Each number is 128 + 24 x the weight over its row's rms, rounded and kept within 0 to 255. Layers, rows and columns count from 0. Numbers have three digits each. The size before them is the row's rms in percent of the matrix's.

# up: layer 7 MLP up, 384x96, rms 0.123, rows 262-330, columns 0-95
# down: layer 7 MLP down (transposed), 384x96, rms 0.112, rows 262-330, columns 0-95
up262 097:168167128138082140134100124145160097183104137139149144144149091137100125160137097153127167103123151119160147163114142135165127135119095133111131124155135113139106104114109105124116147087088104150133122108128168132086126104117119122145079155181141145102094113109124182132125091101100131139
down262 098:115177132167122145148132073129095118144124120126141082139153133122117168098109109121140150141125169061126104135115151100112160105108128126117155134145155167139168091102135087164129121154116139091125134151138120141137104108115160083131148108145131123101080119132123134144101170147174104109
up263 114:153101134165091125109146160114078126167173106164161153124081112145112127137120159159102094135126130099135126123135117110158127126156129084139085108143122127120161110111151103156118132167113083129100093136143131128156120178097162144143133140098114148127151148117126145146078121102168109101
down263 108:122143134180155120096150166134163112147115103104132115144092132114093126144132123161146145115109195121146103132143127097122111135111129135122167164133131169150115151111082099082135129103094123109156096156110104114125091121172093122117079118148146098132105164159121149135148146111144086127
up264 103:111105161127148122127122151109125076119145151146102106095146104142116126104146143142102119130141150124106145143085125110110109113151139130146166117158173129178120126111108119136151152152095084117103134123122155137093139138133112160149139135140106172172146184185147144072105129144155076117
down264 102:128103150121118116120129124109137162103126142111135103140133114111120130141130110129127151125131102086113152081119150180127137116127118197127138129150107141132138119137155156156104092135145152135088121150092140098164113142168077152112111129153062152119159071093146138173145167149125102113
up265 102:165107073097116142083160119147185116125146153140178120152139118103127143144124122139157120106111120072119117119134106143121133131165161148138116155119124144098146093159080054112134143136135083146116106091133187128119105143125130108125128152142169140110133155144134135131121108127154129109
down265 095:122161175140112129138091094108116165145106057103162106127064139158135128151128128118158142134158141152113100142130133134165154150142119137085151156115139098149128158114094154165149139135106154091146104141097085130147124105134158121110156117122124099089138087120101115157118125112150139121
up266 098:140098165109160118122133152102089136165088114157143101183117106112059086110111130132115098115164093125162115133148117130127150146097133121108094125136145198161143108141115125117136142149127141135094120088125138137150132122115170121152110118117147111137105138140096147106099139178116141163
down266 082:137170136148141119106118141131122121097121106139103137132116112125159144145164143139116122150089147085140160167153111169171117134129117177106095113126086165124111151091171145116107155123094082134097146114128147105156102117128124111162080145106156090140116145106134126120117192123099114153
up267 105:122136155142141142149155128087110106127151151120108173154133097153131135158136124151138096120115138113101120132123142156138130140147128108115066104128098170126133127161119141146147157174105084118115145099151160093192142150090104132121071097172126124119106136090136157163103128128138127167
down267 093:158158102161113120145104138113153124192131105085161131102115138133119171124110140151162099128165148139134063109133094123156108120156119105134161115156149068100108150091118140117153150110136128130132073144104111090096131146139112172131113105132122142128116138125182131116108123132139131144
up268 101:126136122120114113085115136159095144082091074129131104186117133114127103097104123142127129131175128098134162147118170148122115109131153139138103115177130156133157108110133159128144144099084130141065122151161099109127130146146105153140131147155130130122149156186100141138109146176135118120
down268 098:149095146153149121146119125148132126138111140166115097104098099161126176156136080128121133103131155103146093164156097148162137183094127148088103113135128151111102141133173101114105137119162140089149129125143157158126142135119120084112152100128130124106134103069149113163132158160101137112
up269 106:092138135146108125146119157118138153141104132097163125120080104114126079119135109114156147122139161173124094158100211158130134165115138081113123117145142117092128131121130128141110139130142134150110094142131124136114149125104101133123117173152150119148094149180117161164119109097075129157
down269 104:097162130143142184109114135103119135142123089114128134135132149133176154151164138121145132107126124122085118171151131095109110138145113113162137128095117087131102118093179144169128115104121137130118201121127127095128142131139156139121096089142118082177142097116100141084119117151154101123
up270 093:163130142155159126157124118116152116131117086124113139132084119128124168137109132103108109092119179137106099175134111102143082125108106140101127088165118134136164099160149135183159126121140114095101112119224125105138156122112130117136142126157149165136133108139128123114130109148098113115
down270 096:160129135152146152108099158148066173094125141105138101138139121091138153139091122137163129131153065111153122085131146131122125113160179121139155133103186117121130116099139140130127111134103102120136140152101129167125129151132115151050121115101096131114129131117154125133148126115146108172
up271 102:099128140090090071098106162155123125119107126142110144180149122138086133133100109129069120089098122126113092104112105078089140147136122138122128135144128112162148107129092113153188107145095152141087125129136158187124120125120127125125154121164119152115129126152118147104133118140163113148
down271 099:124126124105107113155088114177121153132153114124135122144136137135081141145181147123147107104140127089128075097123139165135141122139120087122135152140167153130150131153153118086089144129103110100107137146123179146093134139195111145105115102097113098078165126109108147115146115161125141135
up272 103:168156124179186095110130126127168085152158115142151095140124104128122135103120125140094124090107132160112141159151139121125172071158127125095156113123135190153144149111146134151138133109124101115083103109106132120118129142133159119124104128151122136142156151068131125134098108100147119156
down272 107:127153176110104151117141129161101096097149114110090127134088144092114107125130145121130151163117169141141140149099157143125127125121084118153141139124122067140142069085177109091166110096093118152174176164134117149144099111129107143144149136131158134142123139125118113142138105134106125110
up273 090:131077168113088091150162136132157094114141172074128123142107084123141108137108142113139137131136112140175126136086153102137126130115135103081131139149126145175138111120160170116107169148091108108145123142168118149107145125140154097137153138136139137147137134155186142158095142140128113160
down273 093:122174053154151141131106125137106118158118064161113128138131150129174124115130128148119160162121163113131107113137079124132125129152110137121129136137147150117109143138096105122156124128133145130084117105145148122076116162105135046155078129116142155144132116119114114131165134154137158124
up274 098:180127121121128092126128140171124095123127132133124111139126105120079123143151085151091147123128150134151125110167144124111047108114166107104119113123131164127135170154087135091136162146116170167121139123119153126118126140086088117096171105131140141144125140139119135096080140106128140162
down274 098:123127153111082146114106122114112140102153124135130140125130156152140102125077134116108104124134103147131162160134140161157127099140130109138140143087106114118102151113120105120141156157110141079090184160093132147142157111146109151137180141114163112080184101133108143130158094100148127081
up275 110:153126149090123104132147142153097108144197095114131135151142063102103104152103113151172139137154160156115151056146156108115119078149132171135099119123127161146157114114063124122151106155128125131129137113133131115142126094138110134110131128095164142136129117094142124128128113125156116134
down275 102:096120121136141117134149130142120117103111118200099145135164109155124137095139133183178057151112114070138083103114166086141132120106121145140141139127100169138164135134126117090106125108093123101147137124125097136108119130132165154107144104131107156141101138139132136100143131148141150164
up276 109:108128101105132159088091118133071138141157145107119132105147129103143148144102117123106111107120169160139182134116089147139147084099169112127114135122155135132143113110098141109143146123126163127128113118137179151094101133129139164129144162088137114089115136092148140116121123082197132160
down276 109:158113136129139116125145128146103061113148124151137129101146134113149129126115116148146121111157118122101109129153125065097118145096134140115177140135121154134110165108192171151155132114172137162095129122123135125099165104090119161169158133069148128113100138103094146107123124132105125103
up277 107:145142127133107104104136129101142161178136142128102073131144168119078144092115107098133127102083128142116141133117084116127101114141123137132121097169143147124153117118197141158119094136065134108104089129136159123134169159131130151153125136153131166153119128154100129128113133135177116106
down277 109:106132143074125119112153102113126098138143140135152156119153140136122192121148139126135086116131117206102132115123094171119155131104120139125154107142132141147147116114141141141111121124143092154118203090118097127124127122147116158122161136116105122117167091134132096120117064136106159104
up278 106:095110129146126158147120154147130124107085151130128120148122158117137136154117113155105113154120131102128144145065147088101133109121177150135128121131104074114105094169141134113213134129129147118155078116167101118089140172138131100114123142153125130120133141132117144137117067120135106151
down278 122:132066111098121113132148149131114081161125129122113107155136126161130140102142164141130152124083133104130150152117128150126064116142094087144126153100133101111145099154161098112111106150179155135130108161144111120168121114176150137152129104128176129100112166092124127138122093150131126158
up279 088:117114121144115119128138120137113084167101117155092112172118087103112126132100120130108134141185130143175126142171186156145124150130108115124126099124090119099178123129133134089138146111109135116120118118153132188130160129114144104169124160160160106108065147138111162128132114141154127111
down279 095:126185146155147146121145160167113126100114121133126136128178124156136168117169113115150134129113119085131134149110114138133095143151132133131107096144122140145124109125143135180147129141171113124095124165081125136101091161130121047122125104104138107157133105082114131143112148087094093128
up280 097:156153165121149121128152154120158136105110141114070108149128113100069133118141121082123146192094160120135147102134125185126113121126130165084145113149119144147143151094117103130081129102106135121100119114179129092101141133139081116152110131102136132140120178127127121111141152116138118153
down280 094:152087129094131113144161158123160108135181111112116146116116132112120070134131115127101128139087101158142181149134098122138138099147088137122133141084129113092119125161160142127154100159117124151130095147061116141119135151113113156150131135127152089102125134169123124160143097145121184115
up281 099:140111164113091119115122130159159126122140125123124176138139141127085126156146133157154127127155155107141102158129126093108109103159157172115159081132122130130079123072078082118100109096094137131137139120175130120117154130114107132113124135157121139157121138180139141155098140096137102178
down281 105:168139124109107130104168128102104100118132111102096109126157122117164160094101119184110146146163095131136157150097166119128128139138085106144080120114129142133127130181181110132124138143108108162156155112079132116150178155075117148134136130135148143100121111110094135104159123142127128115
up282 106:131117183118109132163097119098136107083138105137106125130141130115090112131103104169139145101106158130122137179122099121115103112156104140148154110133143143148120093120119107109171178159171097148126116117138097090128106157117117124141148123144131170154080133133159130151130133081194126123
down282 106:071115112143119137154148110106162121174104129058143086117155123096108150116070109138117138132183131158127116104095134127147131139145150136135124143118104133118110176182130144104112115107069158142144093124133140141117134115180140134133125111139110138146155120153130129109122149166149122089
up283 103:113145136138098097116136162121123128102190136099108125144116119099198102147104087118160118132098144111170128146142163102111118129124132115150085116134148057139129111112104149111210143148131147079117129125112120137135132149112103143113161102125156111114126134096122122140119098156138138119
down283 101:129111107138164143188103095118123129149129115104099142129128142171092118113119138091097153094126169143140116162143081154108121107155098120158160127109124140109109157111120149121164123147139099149065139132095153101141126149124184121160137131131137119126112119159140118096131098097095152178
up284 108:146121119105118087123114184119098137165066147134137103104110105107167125122050135131124095128143174123108169140107134090168146126151138105149109105097145131100102132098158121110140149114136084120143161118111150107145110118135189140134134150152138143157165113124123135113112132153121125141
down284 114:116118092159159105121159176130138112120117108104117133126119136181121157098119113104140087109108101138131129134101071109113141172142147127121160156169119138126132119144107135085159115111072115162125082174118125121118152137130121107121095177101145095113110166146141143134119163138155165120
up285 102:095120110126143115144069155162157104143146151122095113148131119134124180151118110088128116084100142132165128186097143108138093135137130097158136140149161152114124125107153138093133114126124094152144144140126134124080149129114172134096135140122145132147069102125119138111139058150102131115
down285 102:105098125117137128149178140115130155145122137144115145135086150130132104148129161132121100166106105103151137135159122163123082140135115150132145146118044151071135123159163132105143156154134149090098081073120112108130124135117112101122126167091134124127167150146161114156124153125128126115
up286 094:153129151103121121142126148133135105088154133135167163133157064109164098147126127144132137146139117140204121140120120092143133114107127135129150125103111142108157079147124126129154124096126165130119101112146112157137088149113097114078133165137149166141086112072125139107157149136138138171
down286 099:125161127149146140122113101114131152116130127105119146117106128151144156121164094116144112134119155102100104142137078118093142115121132168174124141105151151142094156108113140169171069127175125184122112139159182077082109106126133101127111142091135132122156114151097138148107113111119133110
up287 106:129137098132122111144108121131084117141137136139145120113071114084113137140139127110133123045075151122150171159139140085107140175120139142157102119132106125150155086151144179118148106134134123118160126161136127136143160139106176127147109158124123094130122115093105135130086107090126109138
down287 110:136133169121141115119120170097091120145120133134125160164110108137165162096149113151103168165143125128136159132121092140096105093143099135081154110098140138145149158139117098114122172168082144118103142144160158108146115108123104124116138160128162100088160077144100110114106128090136134127
up288 102:107107122094176137154138123155137131123119083117171139134152131148168124142118135138066125126137128151139141179100129136122126142123185105107131111132135144133131122134119113130183105097115138114132125071100129085114132150117173128151154137130138163125120169140079121063120102108140124173
down288 107:108132140109133108109161158117144160099128140137094135088101119098134128151110102119126137136104099113147166122141178137174162113140088136068119125102106131181160117143153176137137124124104126135136155140144122112174122118133147127109124140178150139128121157099132116075131080088135164103
up289 103:086126102097105157163108128124128146099110144134176107088099128092165130141090123101137131145107154121113142144118139125099145128109127127148085106128156111160137142106212138110135167148166149118136095113140130122163166169153093136159118139127139142143157105090117127163141144150110126159
down289 103:090113144126144111082158160123144117170105143116164127128174145095132132102138147108149103137129115092102152131117141127148108110160149137122075126098132137140171103114146179138114088116122176142174064160105159118140134113156123138086089085126144108108144128128125118115133131118129144162
up290 094:131100161197131152108133124099159113121136154163143170116103100129075143149133118090167133132107146155112133131170114143134153119119114103122135128147139111135116159123126120099077164120123058106100145108133121119117161149098126105119182146145108138127170134107097145137086100130151133138
down290 101:144157118083130107159122174160084115100148158129161102139122133102153149106135090135105125165102110101150118110096128095108109111137162101119121160104146149107124105131130137178159071122118176142110090141132155123131118133118105134138138141155152160102112109137112123163170171099111134094
up291 098:111146105112136123144148115162124102188129117124164112106139111108148137136151114173103100098103107178140135170126118145088104134160113117098086129124119123126197096094120085170148147146095137148113098158108112115143111096099130150136134151141156100132116131154113166111135139154150119098
down291 093:136136123137127130148101104120136073155127095139132137134122142158157147108116151138115104117102104152106127123147124092113163064144142160177146144126139114128154110085106095164111144146127158131106176163142124121138120161102148144103159107117160125090132122079133108107102158096090182117
up292 103:168136105127126091160080106132136160149162125121110079140123124110080098139110110124136123095163167106122143134086116131192118153112090135120141122153139143122171087150157099134151126156120039147128139138131168113129126110114147124122160129150147154112121113146109130132123122144111113151
down292 110:093088094126178132140162112142119151137134144120129099127105141093149155115102146172105076085146086144116164156102149117128119116128128109129146128062122176131125148147155114106147104124125146098122135118089157113107141113125136093138121140187177113147115112112116146103164154144145135129
up293 097:133122136091115116096194175122083124116106093153126107148095105125106152147105116137136120107177135104122092170174161135155148152111162107160129082119162127134158131145169119081125175123148130101125103071107120136114107111124121120133128165162111143118126119104127119133128148134124142140
down293 097:139149109110069128162082142136144102141119134109101175120150149111133139100133121124118152093085123119154124124162136103094130151126157149123117112166135117117106142193139163143143126143141116163143145095109122083117123120119151183134183102091158150120111133163091096107110104154133125126
up294 103:140141139081106153127127152132116096161128134106150152108136118119095120131120106122112121081146134143141138154110155121105118148127144126120118148088092180155152087130104135132148085167160115129136124085126167176143112194131140117124104124158166122119126151145153119152120118108059087151
down294 106:140113156116152138129118126091142110176165112076120136155100126095107154127150101131106112134149153139135091122130131154084121154125140126153135128096094141144123155141144116089106112168107134164122140157172118144086156114159151137102149154139141088126102125073114122120150145097138159064
up295 098:176125156117196070112128159161178101116081116154100114149111087122129170109136105127134132113152160123127119148158109158122094147125129133101111100149141151102147106156117111133163084135156148128128120119141126155132127102080135121146092131147148155160130129174124129112114146131117134088
down295 095:122159152059152127124094161091145171102108157156159114140140137098102114126124083112182094141122109142131139104116125122174137129133128148113158139160135142133105130124130137076106143125151128126139099135122091121123156119190109145133102137107092126122125102165140120138188111126098093133
up296 107:113124122100153148103117142096053111141127105126125153150136117140148104130122108108144145164091125110143154113139145149133131182093132117100101130122134073143102136110140110103107144099143158098111121121173140111165120120156131146183156133153140134151129152141100134048141143168133108127
down296 099:140132147093117132132130129113152098140136086105105144096130134139109045087109079157154162127135100131117119147152078117131087149150111130119133095145146137145126103142136122129184143122146115109171093122097109088118137129146152188134144133145145170123127128177147106124150154124131138136
up297 099:096150098121128125151145143108125108111132114133151092137142114080142107167162119122125117176144107103151135052147173104157144117100146138128114088098149139126147100128123105164118147108114114093153095123137094117173142144144132121081138153138148095119128105126186099150135153150135135161
down297 095:146116143096164121116154126140117096113140180100066128126068117091101145114126097141142151143126194177146139131119106119135115144120164131133118145134190155130112146149129144116101092114148121161147106126130098095080131131085113156102141113117133145110124134155150123144158116144136096110
up298 106:166135133108101108118117113162114131137094120157122111167166139094094118107136119124151159176132146114134112105080136153137146075146088142136092103114130123099156121073161118133170133121125079172112132117154142152144131088122129165161138155105132146117173096145123108113109101119129114102
down298 102:095118120130157075115106121167168125155132130125160119105146110136127177120111116100144091119109115100141162115158128160123169128116076136102124119092090123116124154113129153107125084169143080121137160138163133152112142124127137134076158179126080127140158171148123114126147142133156134125
up299 092:140115097162099167096133128165058111144135168152128099135155119118160121152123082133141140131161132087107162101139118122145155153130120127111099147199115137114144139158168161113094143118128120155122100087132128119145139146104095123135102118107143116131124138120151140065133097121108119160
down299 088:144063143153115108116133076117122124160123084125116138122100152147121138115138155101111102161130118124118108169123155175160186139076128147112176109118122122131091138101113109120129132149123130114146147169101154123141123138131121144165132113098151087115136141112147140119169187140100121094
up300 097:139133137109118151109141148143163075140100153160127098103117115175078127152130096177138137099100111109169131094133189143137124135136110121141155099142166139123124100113128134165164129152131095112132105141105146151104129169120166119114171131136125135129155156092150129106090072120135116131
down300 101:131108112135097119155120126095089127103134115137108132163107130118136072129148115122142069107130118146129114129142136060145141128095147121113129113145139151149134160144112132120115133141094083123156142180146109132190131074138164135083131169141132108132162089170117142154139160160133131132
up301 105:098078157135163134115108173102116139116159118124103114164155127151097083113080133129106131106140130099083164107101123107110137122162140103142095114150171142141147110132137145146090120149111096153105112154135134136113122135068127145153136135187110111136135159133160172108134120168135104130
down301 112:133131087155145106073114091173133145129117118124134117127114136150114156144169158134126170153155109157112106102150126175172110096138146113127144105106101111135144125117121119109125157126142182134149167140092098109104136144086108122138119091120097112109185112103139133177141093129099156127
up302 103:172073152119163128118104148085115100088096128171137102119118085116110093123117135146109135147122106108148170103126140140191181133153116147121076119104125139150152119163137141162173175130113142114118140134118109094111152121097164129111122124107143116146144151142128160150118120111116109114
down302 110:131154135165107133127112125128125115141145113141096165139125099149152143118171138161130145143147156141079099159147114135106092134144097108100100120145110149125135126082169087087134110143132082072111123139152094142160119063110127118144135149149140157149072132155139139142152107114152100139
up303 097:139150134116113144111151103147119145102096141139159149123140119122107092164110068097142107171110136133090101133109139079118111158097142138131135102140115105133130128131171165097110138156142116107114108122171072141195182142137128143125148150131104174135154121151140135142124094153107136152
down303 098:115103124098127105133095120089166092138141132086162112157091128140142132126134117143116085185095141056115134115107124116118163105146137147128099153121149120161132137132150142140132134139139189113121135081076155129141109105124132143123123151143121144087168155160144132082135143119135118165
up304 101:153143099118113096113151157126128111142070148142108168101163127174136159115125121142120099159136135168127152121071108084110182134158093138107133132141112156083114155154122092131100147127113103129113093134144134148153141137097109131145088121117163150139076126153126140109089114125137116154
down304 097:134130160104147120152133164130108113092135124099162132116132107122114117121123156146170107127095127088142140115160162143139170167138110133122124130079100105104133147099137167131134092102143062133141165096053111114160112144179139138135089162101123149122144124120126139139159106142121145121
up305 098:163112134137127110111150143138092139094169136135080098130093098117127153145121154110169091157119139134109140151116152141156128135086086130112136120125109122155096119147189129140164181140150116113126123164119089121110150154098116157123137119152131109155158131103163161117079104103123096162
down305 098:175122084109123130153120082110091080125127141118108132112156132141135128143114114102126124120123108147155073167137147098115177150164130097153102143122144148140093130086104119109119135114070154122113144127140112117137125147140152142098168135143130169136102080174107158117158161166135132122
up306 093:135129124074124121132100112095136106128112162137132119133107090106132133140134125126138126159134136125128179118153145169071115086128117137116114086136142139123093113054111165141116150135139145132076077120138146116169158168124113129139142156139104127146119146117113135145155182111182108107
down306 097:098124131116135110091168132150122125147171110121132128135152115116097137152152078099122114152125123146133128124130102134142132191131113104101119104144110139094082132117145143163127123147156096134113139127096158133123081166091159069141134111116164144140103135113164126194150148146098164102
up307 111:068083161120150131132123102128131125148118164167137136109159146141139143126139099121112131169137164122124116161138138134126159067183151098110078144133140142151125089091103080183134141103140152163162139122125107167098129139117093152133112133148146120134127139128147106123100112148112100111
down307 115:156152140090119148109103113127149122122171092147086157179123114139110157136102156136158154135120149106113101115125123145101108118108112127145116125135179155159117149094128099126110146135059137108122092131110128128088117113153152150120124149172176143131091136148133105093139142172135075132
up308 107:151121121114080135101108150085129152106092130126110174149139085159158132141092102158156147120110126140119129131091117127131154137078154163084121094117181150131115101105101118093159080128148145135117095148153116150104144163127113142125135139157137099146091164143105161115119092143128128129
down308 113:154122180123160148115117131154139103131147147079099132126122121122107119165175170116125109118112126057096075095162135140089116120119125135099099150086142125168107137127166131170125106129140108108130143156156101135140145084125120157148110082141129119136145171143107118128137143129119125162
up309 103:146123132126125154201100114179121098160103121142141153132096129131135097146149093127160133081110123108152145123131066137125137168127139116087137144111112139140156105121113087107113120096133143164101119158181154103159138181125131127132163168125141112132113138092118147120125103101151106133
down309 102:120080146138130104168144107093085105175092138143143132155155123129112147118122094137143131112138130118143092204165148136139152148139187156089092157148159143152107091140127127090127150151117130114089164119088134102082156110115133134125121136098121138127125127128111131118106143105120135158
up310 095:123130107151160114140147144158123160136136123122177131153120129156113160132097137082132097128139122117142151162114143078109069117130088123151105134146103120076137122122110126122126132163104167112147121123184162151173127120093158138077135134140130073121114098126165144117119113110088114151
down310 086:112155128138163132142142161139149127093118165151119136109159130099162121112141110162142136190098120126119102139134161133124106131147133134092103094106149136090133125122117079110124126128143150134090104115098103155060105151110154162152092180087142115112129156114149101153114151160100140148
up311 106:151126122135132104107129134140154138149154131165126147118109122109124119156075100107147115153108131147145104131154153081140127187085131146100144105160138148119105136128093138136131134121146086062152140138136144117163182117071145126088136118138147138149152087116153167123156085125092126129
down311 110:116089118097121130153146156147101118113137136102125118145171131116160135094172081146137142125102108142139112115134136117155131140160104113139150109103106104097090088121184133158114173167103121130105109110103122136130128106169173106138118110203136153134128170127139130097143167104118104118
up312 110:185148124076135117135132153124125129150132145139119106119177108128172082119099129125097096118122127122156123168090166116141174133163130152119080152102100131132124122170093121131160139149061135137104109144124100116128135181112142127144127131117158100130107109162092133140134114124111089136
down312 116:139142087157123141153130100151119125137124133128181117164079125113117153127150148096096120127103141127097112101156143119136068091091115121077106132134126133134095151097089161127125120128168114161141123125187165142156093141123133175162109125136151106115113131126113140109131164148159157099
up313 088:157143124161110145130132106107117143123119143147099106142125153134082145135170121133118092107143120087107136123082147097131126162150109091135147120096184077112133124120120149110145129115102115087101131126142080143117102133093138157128133103145204126194131164119115124123113111134089115135
down313 090:099147149083113137118112147107083108130169125096082115092119129146133109113091148078097151140117138159115120123142112116163173103104107142118133162085146132146123188117149137098148117132150118098145134141174217117139110147150145127117123148129095139132156122126134148147144123106111120129
up314 093:122150117127147162128130123122133160156056115162198143160130119126086105143142117125119159092147141137150166108107169124109151185112124163137114106132160111147133137103112142113161155126162108141121112100103119117150165102104151123100103107117098160124149118106094105110080133133128117110
down314 083:108157127134101158152148127114171122156121129122078144169117114083119108101172122090139137140123103120125169116089124123143102068124120120116157140109154128134111141151094128130099186143131103109103120146135132109130136173112092125109168151114124156109127169163154105121138178148090101128
up315 100:142121127140154129132136155113138123128091095143139185140141148113137142172121104140100140114164145113146145127110140143116146111099130146106117116149094125120095147085150109100106148086111113117155146089185121145160123099139144104067112178173145113118148147139115123102097096082154095150
down315 112:126137140148153092124100136146128097157185108141138133134185134098139122108133091125133129122103144139145108146155112133115139168143138133073151124151096142150113092087129123128125103098127160078103120106167130167131115124104134060144121140109174155113136125136150127180086132120127091125
up316 106:155101118096133189155094144138131147142148176145123137130124117111112126166156124122113130130123179105112119151115085103177113149158105149097126116129143178090109115159135105086143105140132102136109126110183140139096142143154090130145124136085127134132118157101107101148128085121146173113
down316 114:121132158108103088139180146101120120132169127122153140112134129127114171121081098136166144121141104104134148137119124145083170134119157119145092138139136162127083141171171135134148135125105099105128111135092120135136144102135161123087137104147100154157114156097104127151157135120160064090
up317 104:104153118122162124147160120134134129147133134141099104137083102122131116125159128139175089136147127144080139136150175123125135100163131116111142145108147139097096130124141083126128140146098098132098061128124110145165125136116098166102095138100157127145107137092070152106131156118185097136
down317 104:132082150096149140144123104122103110098115145150148133122106155132088121128099085137111144165191119146170113172131069142119143152084175122141160122152113155093096133100140135154124143148161134134123158089095089147097156099153091136133124123139167132117114152117143106140115128131132131136
up318 101:136178157135102142099120169141083126095146117151149117155139142145106124152121140089109108137140145119111126136157139126127099114139140212089117136160166118110080091113136105145144148109134107129116131124136115118142128092110088117113139175153151174132128154143112115074094102095114137146
down318 094:136133121123132079152116122145107130071103111114139143075117181152185117130164111144070132142118090081126119135144096118111092154121119115138116147152101107137118121121157104111173144140155151157139112160117136165134117131131157112119136157082112123157130119171136106146119129178141103136
up319 101:146115124113106121143129135102131114137124149149108152130136086144120105137104097155178061078162133101139129074134123184153143150117074086097135112133134130093145139132158073134126153134117143151106140132148109127151108163105139126150133171154164100149141147109099150138113125114157139130
down319 111:154114116136137130114116135134145106126101108072124154141145162135145119147145204083127122135101148105120077142130123114152162130140151115124152141136097092168122153115181110155139163096125116119116138110131153134155116106128177084159156104094145088123085097106143107145094126120137137143
up320 104:094134152063145136109127168150093114153101107149126131088102111116146137106090112159141120124108129124129142130148159114118100173109157110095123126153096107103129135142170153093144164099119060132115087161146150115142153118158147153105131111101166114146108114172119159137108130122116122149
down320 099:159098146138144128131122157114113097104153114104135135121101161179099125123118119133148143125129120142123138139198123141160148149135169105113194137114116112142118118122085131171127146169116153144133132108070111133113125111113113124129105098078141168122072070112145134106122154124105127149
up321 107:109142123134124125117150126075106108139128143148159119128089120097150122122138150131144113126136157086154139145097158098094117111157135093142126121151112149102100117094065159087128210130113130144108106130136136166163138161125123127085163133111142118108146113178102131106110133113147123172
down321 105:141143101138118091189109135112128101099100116117092143164089115149092143173186164110140105127089114157158148110100126129158114130118138102118135123140153170108113133093140113115136101108127152125132091117131115141120077131118115100165182171122164113131165146150135124112156109147122146137
up322 095:117083119101139152123146139130108168127161111110158140141126111138150120118102104104141114157131117156112155148088172146122093137111142141121105125141104125146158065121134107159125067161132149148098110108118142088179119172117097128136156160113122110113168105184115105120155128165141130117
down322 099:123180168178132103151115085161126118144115103127133123134144146129099122103127138094105185105149164096099105121146086106097154157130101115097141119108157110139104122122096113127149163082121129115142118118176138138137121135135077112139116100149170127122093166124152136157143156114164121110
up323 097:093143104130138179139140146193134089137093067145091156129107099154152091134137126130132130129124167120126083105106139116099108144102163150108096111142163115124179156100119106095165147130136143129089123124153106075104125148109123129115176144127148138147130142093108135131129113130117132127
down323 097:114167105116099107109134139125097133158091118125159145120089113136113141068162129113131141147099127108146141154121104127132120083147141127134138111110122121162112190136136153145152158141140125127106135117113126133114149141063146143067125161115174144123138114158136126131131144119076202108
up324 101:147128054120142150140156089192111092171105138121155106117146099118098112115130094129099089094138089137111142128116145129132103164129117138133132131122136148166176115118124167122154177105120134102157117117122108101146114145118152156166124154092165132145111137134098106143129116135138138172
down324 100:112124125134111124133109121161078130082166186145136173117097105125114093135135150111067140150142119128123135138156112092163175100131139133118157137129148180136104142060090132144149147125127125145138163148117119102135103105082136152126112114123164162127147123103104106138140140102129157125
up325 100:077148195092163087131084144122105167113100112147145143153175125078113128144109102144132141104116159091172120093125122168123132075124126122106146156140135118138097132139110110140108122102090109129092143085144120098140105112119154156098134158126149145123123139149106142119104131145128143119
down325 099:102127121137119150123164097150168108160143155126081131101120127151125110128159137115120106127152125139174113192193157142132118147088137106134126105107126129117137102148177112146142135152108121136135057162108094130121134120122104136150105128124141136119090152117124138145145135130061112082
up326 092:099118168130125126118173149147097104090100130136126132148160123106123098156090135099156174191152179143122152137136138147099134087125143121115123125127136109096139107131126113146101182094146120101126100127107128099091104204142089134101120145125110129125167130153122120109138140150131118109
down326 094:147133140104155145117103133109113121128121147128145118139097129150153151100129161160075127097134079138083092131175129136138153140112128159157114131104121141148107148135174136103176084148087125169088156126170159128154139102115165128141119122138115146114082091115077124114135141090127129128
up327 095:088089135143125107123166160111173119166146134156162133118128088117087109118153145127116095089130112171125146109114146119112123138120146110154129112064114154180088100087103133122153131169120118101159136166107121174148138140125111129135146150146131137159123142095086122154139094114135117109
down327 089:123124179099131124148141121154168113108161106128124116157126104131170110114165147138127158176106126098114145127102125112112173138142142150084157135162143113101093155128078128150057106116118132108114149122159122114119108116145119143151157135095106106139113109107136136092108171106109177156
up328 103:188141124122102133112106116206077139128081109104148167120103097084122131155126110094111141119143135102132142082116098147123142139124137137108165134133151120135139139074119124089145100111157133102107136079138139136141123150168099150163172158143153123128114122164115108127130147138137122136
down328 093:105107160079147139122088115149144144146105124126105140095102098150106147113081149119157117086140172141141118129151174108126123160087118144150129107137116161154148149177160142121129084158129127119099129150139108107110128149156125191096154144143125123073139140112104113123099127117107170130
up329 101:129092112117143083161147126127147121091143123106092134168125142138123125111149128118187111156166147131131136158095073106103109108164158142140156143168140111132145119133117144118156137087115136149153168112142087126155134153130094133099105153120150156121118070144147121154124091084110089122
down329 092:152154142143123117097176126147140116137124127125125142117113115126134120105096155128092133103128115184189106150163140092104183128102128141094136112106138148115099118096120119133101125134167090164094091155143094123090118139117124166121135140093157162114140151112157136099107162144111144181
up330 098:179143133114147118102105105140170137095112124167121116128155165121102155165111124159149098118096131162163116150148127107118116106141126161140125122150129173114109141088149088169156119142156123066115118100140160114171123146144146125187128138162112138163129111108150130112104103115153095129
down330 098:120113108141095186148127142102121097159135154091106156144135113125132132126130067106141127110136120113127106143129137164144138139128116095124129157043126129155108103127176143113151165135054135130145132154134087132146119095153103142139159161127140127128101176135110120125142158116151112112